Weights of a small transformer language model: width 160, 8703 steps.
Each number is 128 + 32 x the weight over its row's rms, rounded and kept within 0 to 255. Layers, rows and columns count from 0. The size above them is the row's rms in percent of the matrix's.

# layer 2 MLP up, 640x160, rms 0.151, rows 476-490, columns 0-159
size [ 99  89 128  98  92  84  85 101  94  88  94  96 108  87 109]
[[100  75 179 132 121 127 167 107  94 110 151 120 148  63  99 124 112 175 157 152 182  99 111 135  89 124 122 146  94 162 156 147  88  78 142 124  90 132  87 166 185 164 116 167  55 168 142 121 189 101 153 116 126  81 169 108  93 137 116 110 162 117 123 133 117 108 124 140 124 138 146 109 131 172 103  83 118 176 185 128 120 106 119 120 100 152  98 122 172  85  85  99 121 139 106 108 145  96 100 135 121 154 147 146 161 132 119  86 114  96 129 128  64 172 155 122  75 159 177 181 144 150 168 154  68  98 160 116  88 154 130 149 131 144  58 124 135  84 146 193 160  56  90 180 145 144 122 133  72 104 194 108 128 167 159 145 166 177  85  72]
 [158 106 127  91 166 124 130 138 105 135 167  94  98 112 133 127 163 127  68 142 159 142 144 186 202  79 108 177 179 102  96 122 136 101 129 112 152 108 127  81 126  72 162 122 185 177 149 127 147  91 176 165  80 128 147 158 135 110 117 162 124 100 158 167 167 118 136 113 128 109  91  95  90  79 118 149 152 207 126 127 160 151 159  90 117  96 147 175 186 136 164  92  99 101 133 110 133 190 102 155 129 113 184 101 140 157 167 183 181  83 152 114 194 174 132 176 111 115  82 160 160 129 160 142 182 103 103  85 111 134 177 130 173 164 150 164 137 118  89  83  98 145 179 162 114 116 152  91 100  99 114 163 113 120  99  99 107  98  76  90]
 [109 209  81 125 144  51 126 119 119 137 163  96 111 106  84 160 143 118 107 143 116  84 119 141 119 133 171 162 149 132 105 158 131 114 135 148  99  66  91 107  54 178 154 115 153  94 136 159 115 147 166 180 108 140  88 137 128 145 118 142  93 138  85 166 145 132 128 131 185 138 152 142 108 137 108 157 100 114 134 130 127 130 185 101 145 114 123 138 215 196 177  82  36 133  56 115 154  87  95 101 134  94 143 107  70  98 127  74 112 102 134 127 117 165  90 148 120  92 123 172 118 168 153 163 127 101 123 117 169  99  69  99 159 151 120  77 179 107 103 118  88 106 159 156 133 109 136 127 143 125 208  68  64 126 118 147 140 112 150 157]
 [ 64 141 187  87 127 184 156 164 132 124  99 124  89 119 112 105 135 190 159 110  91 154 104 116  67 136 135 121 122 120 103 105 131 120  89 160 122  38 136 134 128 163  98  95  83 136 123 125 146 149  88  86 141 103  90 125  92 117 135 121  98 114  78 123 118 101  99 137 174 147  97 124 166 128 146  83 137 136 150 144 104 183 131 173 107 179 152 162  77 135 158 126 170 129  95 116 153 151 109  77 149 105  67  93 121 102  79 138  75 151 134 130 141 136 114 154 110  58 128 159 111 160 139 164 121  78  93  58 162 109 172  51 178  77 111  84 184 133 133 110 138 159 103 153  67  92 170 131  94 126  83 130 138 150 162 107 197 142 179 153]
 [ 96 117 132 157 157 141 111 148 127 116 155 158 158  82 146 100  90 204 158 129 139 157  83 104 101 112 179 123  94 141 135 130 183 203 112 101 127 155 131 115 129 149 110  93  93 165 110 140 143 154 186 132 121 108 101 155  67 115  98  98 105  81  61 151  99 205 164 159 182 112 172  78 141  94 121  89 174 123 127 160 177 154 141 157 121  85 127 130 128 171 156 148 142 124 130  72  80 110 128  47 163 105 116  91 140 137 136 126 131  88 120 211  70 126 174  89  87 134 119 119  99 153 148 165  86 146  87 133 149 157 117 168 176 114 135 155 141 108 132 126 130 101 128 212  85 136 103 164  73 160 124 145 138 156 102 112 159 169 141 177]
 [131 106 120 149 184 138  96  55  82 109 149 189 143 117 105 112 125 127 161 116 104 128  59 121 124 117 137 129 103 106 128 102 142 155 111  74 130 168 151 170 135 132 135 148  77 163 151 121 160 101 162 161 128  93 139 113 102 146 105 143 140 152 108  68 170 106 205 135 151 144 149 153 114 181  88 140 103 128 194 183  96  89 181 104 112 115 113 114 134 158 110 185 183 106 167 201 119  80 179 179 112 181 104 129 140  91 157 127  97 121 102 127 102 107  80 154  46 154 162  69  75 171  83 187  93 103 124 129 174 152  92 156 132 139 132 111 139  85 122 113 135  83 111 126 111 135 112  99 110 155 127 188 150 149 172 121 126 115  85  73]
 [142 139  88 103 100 126 111 165 152  79 153 165 124 166 114 152 100  91 108 103 127  62  83 123 135 134 113 101 127 129 183 118 156 149 162 132 170 130 126 119  93 162 143  99 116 123 145  16 106 113 125 134 173 131 120  70  96 123  72 139  89  74 159 127  91 120 164 138  98  92  66 192 101  84 156 100 154 118 157 119 116 153 107 101 152 166 133 115 183 136 105 126 144 151 140 139 162 136 189 147 118 153 128 162 105 147  86 141  92 136 112  89 121 126 158  86 156 105 166  74 138 120 134 182  21 143 122 175 135 145  98 104  79 219 129 168 125  58 182  75 169 111 102 170  96 125 119 137 154 138 135 128 126 152 157 121 131 143  84 129]
 [129 111  99 124 159 113 118 163  69  97 120 160 123 136 184 125 152 136 122 137 149  87 168 140 162 115 142 202  86  70  87 131 129  75 118 165  65 115 132 127 122 107  95 127 195  74 185 132 163 119  78 107 150 147 121 152 155  92 148 143 146 178 105 137 112 134  93  81  79 132 135 129  83 122 176 127 132  89 128 130 169 180  89  94 154 112 159 151 148 112 130 182 141  81 116 131 107 133 152 158 122  74 102  88 113 171 128 114 208 144 140 150 165 184 109 106 181 142  69 127 145 174 182 100 168 121  98  91 124  93 116 120 161  94 121  98 174  91  98 115 114 154 151 107 146 111 188 123 132 164 114 137  87  76  77 121 108 166  56 187]
 [127 145 156  93  73 131 123 107 116 145 139 187 177 126 115  84  84 171 159  98 102 138 116  83  95 167 156  99 131 173 143 107 135 161 104  99 136 117 108 163  91 186 137 155 131 136 146 100 104 115 137 146  76 120 157  79 100 120 146 113 109 113 161  53 139 135 148 112 118  80 161  92 185 128 152 113  94 100 145 212  74 130 160 148 104 145  77 121  75 169  80 132 189 136 160 143 110  75 146 106 121 140 121  77 165  96 133 157  47  94  87 160 153  69 117  15 120 171 141 130 126 128 123 128 106 130 178 126 102 158  98 114 145 149 146 142 112 115 129 170 106 110  94 171 151 153  94 133 151 130 188 151  68 160 115 156 147 142 156  90]
 [103 145 193 100  60 190  93  88 166 108 142 126 141 127 127 137  85 163 106 136 136 129 101 123 104 154  84 146 144 138 153  86  84 142 132  74 111 224 113 100 149 185 159  92 127 141  80  98  95 150 126 126 100 101 128 108 102 183 108 179  68 140 159 126 134 172 119 129 145  72 175 140 199 162 119 144  93 146 157 138  72  98 125 105 161 129 120 167 157  73 172 158 100 156 117 143 128  46  84 147 139 156 105 164 135  96  92 144  91 138 184  86 100 122 140 114 121  87 187 132 132 125 161 171 138 110 111 159 169 172 113 123 139 112 137 117  90 103 144 194 178  63  76 129 118 134 147 155 132 108 142 173 123 172 141 143 143  86 107 118]
 [166 107 136 171 113 158  82 155 178 105  85 122 104 113 145 136  99 205 195 142 158 127 150 117 141 166 223 176 111 111 116 175 108 137 156  99 158 107 129 143 135 142 146 130 140 100  84 122 114  96 143 154  85 132  86 110 166 160 145 189 182 132 110 126  96 144  67 140 106 185 156 103 160 210 144 149 103 144 100 108 101 100  99 130 112 110 137 123 104 132 142 150 139 126  33 127 181 174  95 137 113 153 115 158 141 119 131  60 134 107 125 122 106 106 116  74 148 134 133 184 120 156 123 132 194 108 140 111 138 106 125 137 117  42 123 122 145 140 126 141  69  79 131  79 141 149 171 124 159 119  90 103  74 139 137 156  94 166 181  56]
 [107 135 151 107 102  57 128 127  87  73 108 142  62 121 124 129  78 147 120 101 119  99 121 156 146 185 113 112 158 157 148 123 115 151 177 170 102 115  97 132 150 116  77 108 105  80 160  93 128 149 127 166 182 112  98  94 147 153 118 182 125 161 147 131 155 147 148 134 192 146 155 185 117  97 111 159  71 162 129 115 116  94 112  77 118  77 185 149 140  50  99 137 132 128 119 169 132 131 132 118 111 166 152 125 109 135 112 128 128 140  63 143 138 102  90 153 142  45 138 114 164 142 120 106  94 139 122 135 166 157 137  54  87 138 161  82  34  74 163 156  69 127 105 128 188 144 170 115  96 136 180 124 135 123 150 107 161  56  85 115]
 [127 124  82 127 162 155 140 120 148 159 116 185  77 124 185 138 132 158 161 192 165 151 165 115 155 109 122 128 128  98  94 168 109 104 126 140 136 162  97  96  98 118 131 106 166  80  69 136 183 101 124 123  93 138  94 113 201 118 131 109 114 134  82 192 135 102 132  74 107 111  76  98  79  91 183  93 104 119 137  96 159 158  50 145 180 146 146  95 146 157 181 153 108 127 127 128 152 119 131 151 164  75 133 117  87 147 147  91 131 179  66 178 109 173 146 107 196 109  92 122 107 170 147 126 122 125 110 147 121  69 149 190 116  96 102 123  84 154 131 116  97 206 146 171 102 116 168 145 133 158  91 157 142  83 109  76 164  90 100 117]
 [100 140 190  98  68  93 102 134  97 102 137 177 148  92 114 127 177 163 149 107 172 178 155 132 102 151 110 103 147 133 128 157 155 105 110 152 104 165 172 156 114 167 124 132  59 132 121 184  76 114 150 126 162  78 164 109  81 127 140 137 114 126  81 118 150  98 146 121 156 151 117 139 156 153  57  96 104 188  86 136 139  86 130 188  87 133 110 126 115  85 123 111 129 118  87 162 111  83 205  90 186 167  78 128 110 136 102 111  75 126 167  98 127 151 195  77 123 155 131 143 128 120 142  84 171  96  78 107 194 113 178 130 190 118  74 153 129 135 125 178  92 111 115 154  99 101  75 196 126 117 105 137 105 145 145 148 132 110 108 175]
 [ 79 164 165 120 140  86 113 114 131  94 139 171 133 185 146 132  54 109 158 109  83 126  54 124 157 162 141 131 101 132 124 140  86 114 142  86 157 116 124 165 167 118 108 130 151 125 129 108 125 107  74  60 174 110 150 134  85 114 136 122 134 203 145  89 182 161 144 180 137 159 155 142 114 112  63 164 112 133 159 150 120 142 158 125 194 183 127 139 153 159 128 107 136 122 229  46 116 103 125 126 136 111  80 124 144 141 112 112  90 153 217  79 120 135 124 146 123  94 115  86 107  98 100 143  76 112 114  70 166  95 127  85 123 144 103 150 160 109  90 105 166 139 203 126 175 173 131 154 149 133 119 166 140  92 115  90 167 110 117 124]]
# layer 2 MLP down (transposed), 640x160, rms 0.117, rows 476-489, columns 0-159
size [ 97  93 133 101  81  80  74  89  90  78  90  91  83  91]
[[ 99 110  88 163 114 119 125 150 160 187 171 166 193  94 124 148 132 148 152 202 168 129 136 160 136 125 215 171 120 122 161 124 162  52 135 104 109 121 118  86 121 172 116  99 126 151 122 103 162 122 184 167  86  97 169 126 161 122 150 101 124 194 130 160 141  55 119 189 125 159 158  73 132 119  78  99  68 105 156 147 123  60 118 159 134 137 148 117 147 128  80 118 150 128 123  87 109 160 116 112 101 105 125 168 179 119 159 102  97 144  94 132 173 167 103 136 111 153 219 169 159 151 164 150  78 129 128  92 164 107 162 178 130  81 107 107 155 129 124 138 135 113 147 137 122 171 149 142 104  95 132  83 101 156 117 123 153 138 113  44]
 [ 94 120 114 104 146 109  56 152  97 142  92 146  89 161 163 165 112 145 161 143  98 146 126 152 107 137 168 130 155 113 102 113 110 114 103 243 150 124 157  41 148 148  79 177 184  31 163 151 125 116 159 135  90 150 143 109 117 118 147 184 175 142 163 118  73 150 164 122 118  93  80  93 152 119 131 147 115  66 133 116 133 123 147 134 129 185 122 133 152 147 164 159 133 117 141 136 169 146 113 131 231 162 156 128  63 114  95 154 138  90 144 169 103 135 179 106 141 135  75 160 121 152 150 117 167 110 128 168 147 174 164 103  97 148 150 119 121 154 164 140 114 166 102 113 147 147  84 128 106 103 134 187 118  71 127 141 118  88 185 131]
 [106 212 100 104 135  76 118  99 131 128 178 114 111 119  99 153 134 119 112 111  91  69 143 135 150 129 143 140 152 132  98 127 135 139 158  99 107  63 143 109  74 152 124 100 136  47  98 129 125 179 161 172 101 120 104 101 135 169  92 146 116 144 100 182 142 134 108 117 149 120 140 135 125 131 123 135 106 103 147 142 101 132 201 109 146 111 110 151 227 192 168 102  43 159  80 132 164 108  90 109 140  95 143 152  94  68 139 106 132 125 107 100 124 165 122 149  96 105 164 197 112 147 157 131 141  94 109 131 150  99  70  64 121 172  97  64 156  99 101 125 112 120 125 160 174  98 113 165 133 147 195  53  53 133 134  97 125 138 149 144]
 [128  70 141 169 131 129 145 102 134 133 105 131 200 120 118 125 111 166  92  63 147 125 156  60 133 168 138 164  97 118 157 147 142 184 113 154  67 164 154 136 108 128 104 138  33 182 143 107 107 120 164 116 145  89 165 124  93 146 122  97 153 182 143  95 144 152 128 113 135 112 165 114 139 141 109 135 118 132 114 175 113 119 102 136 154  98 182  66 164 149 114 156 103 148 131 153 108 107  98 165  86 109 156 172 161 171 191 160 156 130 127 133  81 104 150 195 116  91 158 111 175 134 110 182 106 127 173 105 115 122  55 131  82 118  78 146 104 133 137 102 176 113 177 154 151 215  90  88 165 116 188 121 149 123  64 121 101 159 111  98]
 [129 106 161 126 110 158 147 160 125 107  69  94 149 174 157 124 190  80 139 156 121 129 143 161 108 142 112 178 151 138 131  81 103 106 137 167 161  72 155 143 130  75 117 142 117  74 125 119 102 133 181 180 105 118 152 175 154  97 132 158 104 133 175  85  98  55  94 108 124 129 143 156  37 183 151 165  65 133 157 141 110 108 107  91 121 208  77 103 155 112 105  60 148 109 135 153  93 105  65 157 168 210  67 150 133 157 131 114 123 136 142 118 125 116 118 153 131 137  58 168 104  84 134  74 100 145 130 114 133 112 176 125 132 132 113 129 129 151  79 148 150 110  81  64 132 124  93 151 143 127  73 174 123 138 137 153 147  98 121  95]
 [161 126 189 152 147 128 162 134 137 129 132 152 173  78 129 101 161 166  96 161 119 137 151 160  42 133 142 139 125 113 126 157 113  86 152 194  99 114  95  79 169 146 138 150 147  90  94 136 152 114  83  41 110  73 152 132  95 163 137 108 101 114 160 179  61 114  43 142  83 122 159 104 145 182 142 124 169 102 129 130 134 152  91 143 134 186 111 107  68 111  88 141 159 102  95 144 159 113 142 143  69 124 116 156 145 123 158  83 135 104 116 118 118 157 161  83 135 140 106 144 187 121 105  63 161  92 159 148 118 130 155 132  99 158 101 124 172 167 138 130 168 130 139 132 129 148 137  66 108 114  88  96  95 176 154  92 123  37 140 187]
 [112 111 187 161 145 124 139 100  47 170 112  97 136  88 110 122 144 147 150 127 137 206 171 152 117 120 135 136 135 146  71 126 116 103  96 128  67 141 136 135 142  92  90 162 167 159 119 248 142 142 101 127 112 127 162 191 175 126 171 112 173 191 101 100 146 132  66 112 147 159 190  90 150 149 108 165  94 145  71 132 157 108 126 149 106  91 132 169  72  94 134 119 129 121 102 111 136 101  59 120 138 107 142 114 161 117 168 119 180 154 147 168 140 137 103 169 115 142  92 160  97 141 124  43 205  97 138  99 156 108 175 143 176  80 122 101 125 184 116 180 110 136 166 107 139 128 114 134  98 112 122 119 122  90 111 142 122 106 143 109]
 [119 100 101 153 120 169 121 113 119 105 195  87 157 111 133 117 135 152 151 115 138 167 114  88 138 135 174 125 105 129 138 129 189 155 140  51  86 223 118 137 129 125 126 160 156 196 214 171 144 140 143 119 121 139 176 146 132 109 129  84 220 127 106  75 130 161 160 164 107 145 133 131 162  77 111 122 123  90 115 170 110 187 149 157  85 170  70 112 164 216 113 139 114 146 111 124  65 158 167 121  99 106 112 152 147 125 142 137 163 108 132 146 122 162 135 111 166 143 111 171 147 101  69 175  74 154  76  83 168 150 149 119 185 114 159 152  83 106  80 102 100 130 121 122 117 133 123  87  87 105 125 129 147 101 167  95 148 156 116 110]
 [131 105 118 177 138 161 131 162 143 149 102 102 136 144 104  49 143 149 195 151 182 135 127  76 111  94 130 103 140 118  88 143  92 102 176 158 165 141 108 147 140 117 123 116 117 106 164 197 193 228  93 163 115  89 106 129  53 137 113 161 100 177 142 112  61  97 174 114 138  78 139 166  88 135 137 121 127 111 128 153 177 109 124 154  79 159 114 115 132  95 168 144 107 108  87 127 117 150 121 174 120 183 125 166 154 132 182 157 120 116 116 150  93 122  94 203 142  89  98 138 138 115 128 116 162 100  86 169 171 107 123 104  57 127 166  98 152 100 126 186 128  85 165  99  64 121 126 127 185 152  98  87 129 136 156  74 122 135 133 132]
 [159  80  94 121 167 113 105 166 108 152 155 186 123  86 171  92 120 124 158 128  77 140 143 144  98  78 122 104 159 114 134 133 132 118 118 161 159  71 113 141 150 108 126 130 128  92 142 117 132  83 127 141 194 176 123 117 169 122 146  94 118  85  96  83 101 118  98 108  93 141 100 160  85  82 140 166 131 130 102 193 146 143 148  78  72 134  24  70  97 101  68 137 135  22 121 108 136 130 150  82 136 105 100 120 154 119 138  79 173 182  91 165 100 176 136 174 151 112 139 111 106  95 162 129 151 154 136  97 150  56 130 113 120  90  85 121 200 127  93  75 144 169 134 103 111  98 137  90 148 109  82 112 136  80 133 152 120 121 135 127]
 [ 96 137 108  93 153  89 183 103  77 151 184 126 158 133 104 116 160  54  63 123  87 124 118 121 125 105  40  85 147 154 129 115 153 123 107 159 102 187 121 109 122  99 119 130 128 161 168 132 132 158 117  97 162 129 151 168  90 104 114  71  94 125 146 143 165 110 198 113 134  78 123 144 101  21 118 102 136  93 147 177 151 164 174 143 156 148 112 123 149 132 102 107  95 117 224 134  80  99 182 122 122  94 136  97 106 145 129 190 111 156 112 156 144 140 142 175 120 150 117  80 140 108 106 151  59 163 109 136 113 161 126 136 139 205 118 119 113 137 129 108 163 166 117 152 101 107 109 118  75 153 165 138 176 126 121 112 182 110 100 182]
 [157 101 112 129 139  97 131 121 126 196  60 155 140 181 143 156  73 114 100 161 138 147  63 155  78  95  83 141 148 129 107 156 116 108 142 141 106 102 123  98 116 116 140 129 152 105 123 131 109 125 106 153 142 144 135 107 128 128 115  64 158  61 101 210 147 143 145  82 164 112 106 199 111  84 112 140  62 150 114  67  72 120 113 158 124 149 128 129 123 130 163 114 141 173 154 118 138  84 129 128 139  96 133 124  73 136 156  75 179 175 137 150 196 147 148  97 187  97  94 153  99 122 155 179 118 147  72 189 171 103 130 148 157 132 155 139 168  78 116  90  85 188 114 169  85 129  95 198 109  80 112 106 131  77 147 126 123 110 175  99]
 [129 149 159 134  85 108 144 141 111  80 165 108 149 144  68 186 106 137 127  74 126 113 110 121 120 129  92 132 127 127 103 110 130 152 135 130 125 108 156 149 118 117 111 157 105 196 199 110  77 132 139 185 205 119 175 118  84 113 119 103 152 141 196  78 100 146 109 223 123 158 147 124  97 139  98 140 184 142 100 155 115 116 179  98 123  96 109 143 163 144  81  94 134 148 151  97  99 135 117 136 125 142 125 152 170 102 133 109 111  86 222  51 107  70 123 161 110 128 169 111 162  82  73 128 100  94 156 111 181 189  87 107 115 162 209 121 145  91 144 141 129  93 140 105 189 175 111 105 149 104 165 128 139 141 163 144 104 121  98 110]
 [ 99  94 142 143 147 172 116 139 168 154 168 133  92  95 129 116 141 142  90 155 154 132 113  94 151 136 139  67 132 132 237 114  98 116 134  96  76 100 123 134  85 122 110 155 112 199 131 132 197 159 140 113  96 106  69 160 141 129 117 129  75 150 158 118 155  91 127 114 170 152 194 110 162  96 112  82 100 172 108 154  68  90 157 103  85 168 104 138  93 171 116  61 136 110  89 118  65 126 107 102  70  99 153  95 173 135 128 157 150 124 180 130 160 115 189 174 146 127 141 156 125 118 135 111 133 147 127 157 121 161  65 172 136 154 133 138 131 151 105 127 174 109 117 143 122 144 117 137 100 165  91 133 199 170 201 102  76 135  61 130]]
# layer 2 MLP gate, 640x160, rms 0.139, rows 477-490, columns 0-159
size [ 97 101 114 100 101  91 101  99  96  94 109 118  98 112]
[[ 95 111 127 133 113  95  82 138 120 141  92 156 107 157 169 179 101 155 124 143  72 130  81 128 126 164 178 103 142 138 101 131  97 120 147 235 185 124 150  66 138 151  66 175 167  42 167 140 113 114 141 141 128 157 159  93 142  94 153 168 162 157 160  90  48 126 160 145 158  95  86 104 151 123 162 154  96  37 131 116 108 138 127 144 142 188  89 111 127 140 144 164 136 127 145 153 129 119 105 128 220 148 167 174  66 124  91 124 117  63 118 136  98 127 140  86 156 137 104 137 124 139 121 122 141 134  87 150 147 173 160 105 114 141 151 114 115 145 165 135 115 165  70  91 161 154 120 143 130 123 164 198 113 114 100 133 138  87 164 147]
 [164 162 135 111 157  81 143 131 115 100 114  89 121 161 112 176 131 123 124 138 192  83  94 141 146 172 137 140  94 102  74 100  62  76  96 238 147 124  79  72  99 116 121 128 151 121 222 206 148  90 120  87 151 143 122 130 117 124 108 135 133 177 100 124 137 103 153 153  48 131 121 120  75 127  93 129 140 100  84  94 151 147 148  80 162 156 173 199 150 143  95 159 178 124 115  93 143 153 135 132  90 133 111 164  67 124  87 102 134 108 156  77 141  66 102 150 134 130  90 151 163 130  73 143  94 145 126 108 162  97 117 118  65 187 187 119 138 125 136 131  91 121 152  97 139 162 112 111 142 127 139 134 130  98 151 121 157  98 115 127]
 [143 147 125  80 147 112 106 144 150 132 161 124  89 116 133 135 168 121 163 139 113 131 119 165 126  81 136  77 163  72 115 109 136  20 136  73 194 120 153  87 157 172 154  93 175  94  75 154 126 143  82 146 113 132 114 144 163 123 110 174 116 114 101 120 119 127 134 108 143 155  80 183 131 113 161 126 154 107 116  99 116 156 159 166  89 140 101 214 108 104 159  83 145 112 106 130 107 168 133 104 149 121  86 106  70 108  51  90 124 166 142 126 184 148 131  86 143 159  97 141  80  88 161 128 182  69  80 158 138 104 197 123 175 117 142 124 130 141 121 184 119 164 116 158  95  33  97 121 102 112  88 122 169 157 154 103 120 145 106 116]
 [138 134  88 126 118 110  72 129 138 160 170 130 123 126  65 136  94 178 133 119 110 123 115 124 140 104 116  47 106 112 145 184 161 130 129 132 101 167  98 111 130 172 119  69 144 148 121 125 109 108  35  62 153 125 114  91 112 140 168  95 149 125 123 162 168 194 146 140 107 113 100 141 197  89 103 109 170 132  96 121 123 123 134 145 131  53 161 156 109 142 140 206  94 175  96 126 180 161 214  94  82  58 178 129 112 100 112 133 146 155 120 132 133 114 137  94 120 106 192  90 118 178 144 145 173  81 149 164 108 131  78 117 101 150 136 120 114 101 165 136 114 131 109 176 133 120 149 131 109 126 199  68 108 101 132 110  59 144 123 106]
 [119 131  76  84 129 135  84  92  96 106 128 119 109 187 114 156  64  57 151 109 165  88  80 110 188 122 103 137 125 118 128  80 134 151  98 110 165 130 181 157 121  92 112 125 115 155 124  93 113 124 196 187 176 177  88 143 174 108 106 145 154 149 125  85 179 138 199 117 167 142 101 164  79  91 100 134  92 148 160 135 136  98 152 108 144  47 151 144 164 145 173 139 142 120 161 142 127 124 120 129 184 150 166 103 121 146  87 170 122 148 142 127 145 103  92 190 122 107 138  94  56 175 139 178  96 165 109 124 151 157  72 149 148  91 165 122 137  79 122 129  88 111 122 124 121 109 124 155 163 163 127 157 146  94 124 151 126 183 108  38]
 [ 60 127 118 155 155 127 123 148 144 142 124 134 148 124  83 146 123 126 113 122 161 108 106 105  88 130  81 149 131 171 172 113 120 182 176 162 167  85 138 132 161 144 165 128  99 147 102 103 139 190 150  94 131 130 105 110  76 178  88 165  50  73 153 124 114  99 230 161 123 136 161 145 169 153 119 180 128 121  83 141 156 116 126 129 128 133 103 146 155 122 113 130 125 166 113 134 103 105 111 109 117 161 117 115  76 110  67 135  25  95 140  79  15 115 138  92  88  73 143 126 142 148 150 160 125  73 131 174 152 111 148 102  79 129 146 124  65 137 132  96 128 120 162 207 130 169 113 126 144 163  82 111 117 168 138 132 123 125 170 120]
 [109 124  94 147 122 190 110 112 103  67 156 105 139 119 144 101 130 106 153 112 138 142 162 101 129 155 191 147  57  88 110 139 157  97 143 111  59 174 122 141 116 130  89 157 160 150 173 159 172 140 132  98 112 121 159 167 156 102 128  96 202 179  72  69 106 166 120 149  56 160 151 185 111 106 140 115 131  59 142 178 128 186 148 142 124 146  99 118 108 185 138 151 112 128  99 142 100 134 142 120 119 100 105 127 158 103 139 100 163 140 108 181 145 169 150  96 186 123  97 173 178 115 135 163  71 155  85  77 186 150 146  84 193 100 149  98  88  85  73 107  93 116 138 148 137 138 157 104  77 118 105 148 126  93 157 113 163 154  99 141]
 [128 156 138  86 132  98 132 112 106 100 149 162 104 105 153 216 117 116  65 106  89 124 136 193 126 171 103 146 132 131 149 105 156 122  92 120  90 113 129 117 122 147 117 157 152 132  80  72  91  26 166 100 152 147 173 115 168 101 137 132 159  89 112 142 160 158  86 134  95 167 113  84 146 114 122 142 101 157 104 122  98 146 112  91 173 115 142 163 125 167 103 117 174 157 173 150 172  92 124  71 134  55 134  86 102 141  81 100 151 111 132  91 154 149 182  42 116 159 139 117 113 130 128 143  91 140 170  74  97 136 159 139 212 157  75 148 100 177 123  75 101 173  92 157 179 141 126 149  85 120 165 173 124 117 107 170 134 124 124 131]
 [ 95 177 142 120  85 131 147 130 129  82  91  64 121 196  84 200 131 129 107 108 159 113 123 145 140 165 136 178  92 162 116 111 148 118 164 126 109 183 122 116 101 145 107 120 124 168 122 131 112 174 120  98  63  97 125 148  97 127 116 150 107 161 165 131 157 118 190 164 139 129 140 124 173 131 111  96 118  99 136  91 119 132 129 192 206 130 186 200 147 148 157  94 121 228 133 155 145 133 122 174 109 156 125 144  99 142 126 172  97  50 184 104 127  73 131  60  91 151 125 156 166 160 112 138 102  94  93 143 117 194 127 143 143 182 165 155 116 116 178 164 127  93  88 151 141 172 107 190  86 142 151 137 117 155 140 114 145 149 111 131]
 [116 170 135 132  71 154 103 132 181 101 122 109 110 126  93 105  62  84 185 137 104 135 139 118  46 153  98 122 128 134 116 202 121 153 107 161  92 130 165 142 129 196 167  93 118 156  71 105 129 146 123 126 125  76  78 106 105 144 137 118 143 170 127  89 169 124 131 105 134 133 179 134 128 179 109  89  73 118 138 195  94  97 127 127 138 168 100 135  94  84 136  70 113 108 129 153 183 161 118 129 146 179 118 135 145  51 118 100  91 163  80  94 127  74 111 122 127 118 182 119  89 138 128 121 174 104 138 122 136 182  62 121 153 123 122  68 170  76 151 183 109 105 115  91 168 136 155 130  77 111 185  73 106 139 173 141 103  95 137 147]
 [187 120  97 142 184 108 177 141 144 202 114 113 177 149 149 145 135 124  99 149 142 145  95 148 107  99 139 129 148 103  97 149 126  93 103 123 133 126 133  87 108  85 149 140 192 120 105 146 121 126 115 136  99 153 106 119 176 134 126  59 175  86  90 168 132 113 127 102  87 147  68 122 133  39 120 128  99 138 119 114 111 130  93 142 146 135  82 138 108 153 164 126 147 187 139  88 159 134 132 143 155  62 118 144  71 139 147 108 163 126 166 149 169 136 152  82 184 145  58 139 103  87 162 177 119 126  70 151 126  59 141 195 180 137 128 154 221  93 125  97 144 151 112 147  61 146 114 184 143 112  66 126 130  77 127 142 123 106 179 113]
 [144 145 153 127  83  95 140 159  94  79 147 112 128 154  52 197 123 117 118  82 132 124  70 120 125 121  97 119 109 122 138  99 123 149 139 118 131  88 153 125  81 109 107 156 114 158 192  95  85  98 140 183 209 119 154 104 130 121 117 120 129 155 170  92  83 172  98 198 121 159 131 117 100 113 114 157 201 135  99 130 119 116 179  73 116 101 124 151 141 125  96 108 142 129 136 115 135 155 110 146 116 134 152 142 157 114 131 120 109  96 196  44 112  80  92 154 124 108 160 112 154  64 109 101  95 105 163  98 169 169  94  97 119 146 201 104 132  86 150 189 134 115 160  82 196 161  82  63 153  90 150 132 118 140 165 178  91 113  94 105]
 [165 155 125 122 107  99 142 108  87  98 105 136 145 145 112 121 135 141 152  88 143 123 103 170 113 124 111 178 156 110  29 152 147 108 135 150 199 186 142 118 127 160 138  91 128  61 107 136  70  62 140 189 153 119 180  97 111  88 162 152 163 108  84 133 168 151 152 128 116 115  74 136 141 145 120 173 152 129 131 129 192 185 104 143 175 104 160 152 158  98 119 186 150 139 162 143 166 129 205 141 220 144 103 153 106 138 107  94  97 128  80 123 111 152 104  83 101 118 126 129 134 101 154 127 111 107 118 110 140 102 211 103 148  92  91 136 136  97 157 134  91 144 166  92  94  86 156 143 155 102 139 139  48  99  64 140 138  93 152 126]
 [184 114 132 111 149 118 148 199 163 116 164 135 150 179 171 106 130  95  93 185 120 117 107  80 170  94 100 146 124 140 168  86 167 109 132 174 156 137 118 132 132  94 160  76 139  82 108 115 107  92 137 124 173 162 159 106 185 147 124 168 132 163 120 181 150  97  67  65 153  75 112  72 113  86 161 136 161 130 126  78 161 151 116 123  97 131 118 133 128 122 157 128 125 153 110 171 168 157 113 153 122 127 187  97 129  59 160 191 187 148  68 145 172 150 103 117 104 116 115 126 161 120 200  42 161 154 127 172 105  82 144 142  75 136 133 133 128 131 148 160  77 168 119  75 131 129  97 128  91 137 139 121 136  73 136 104  88 153 171 138]]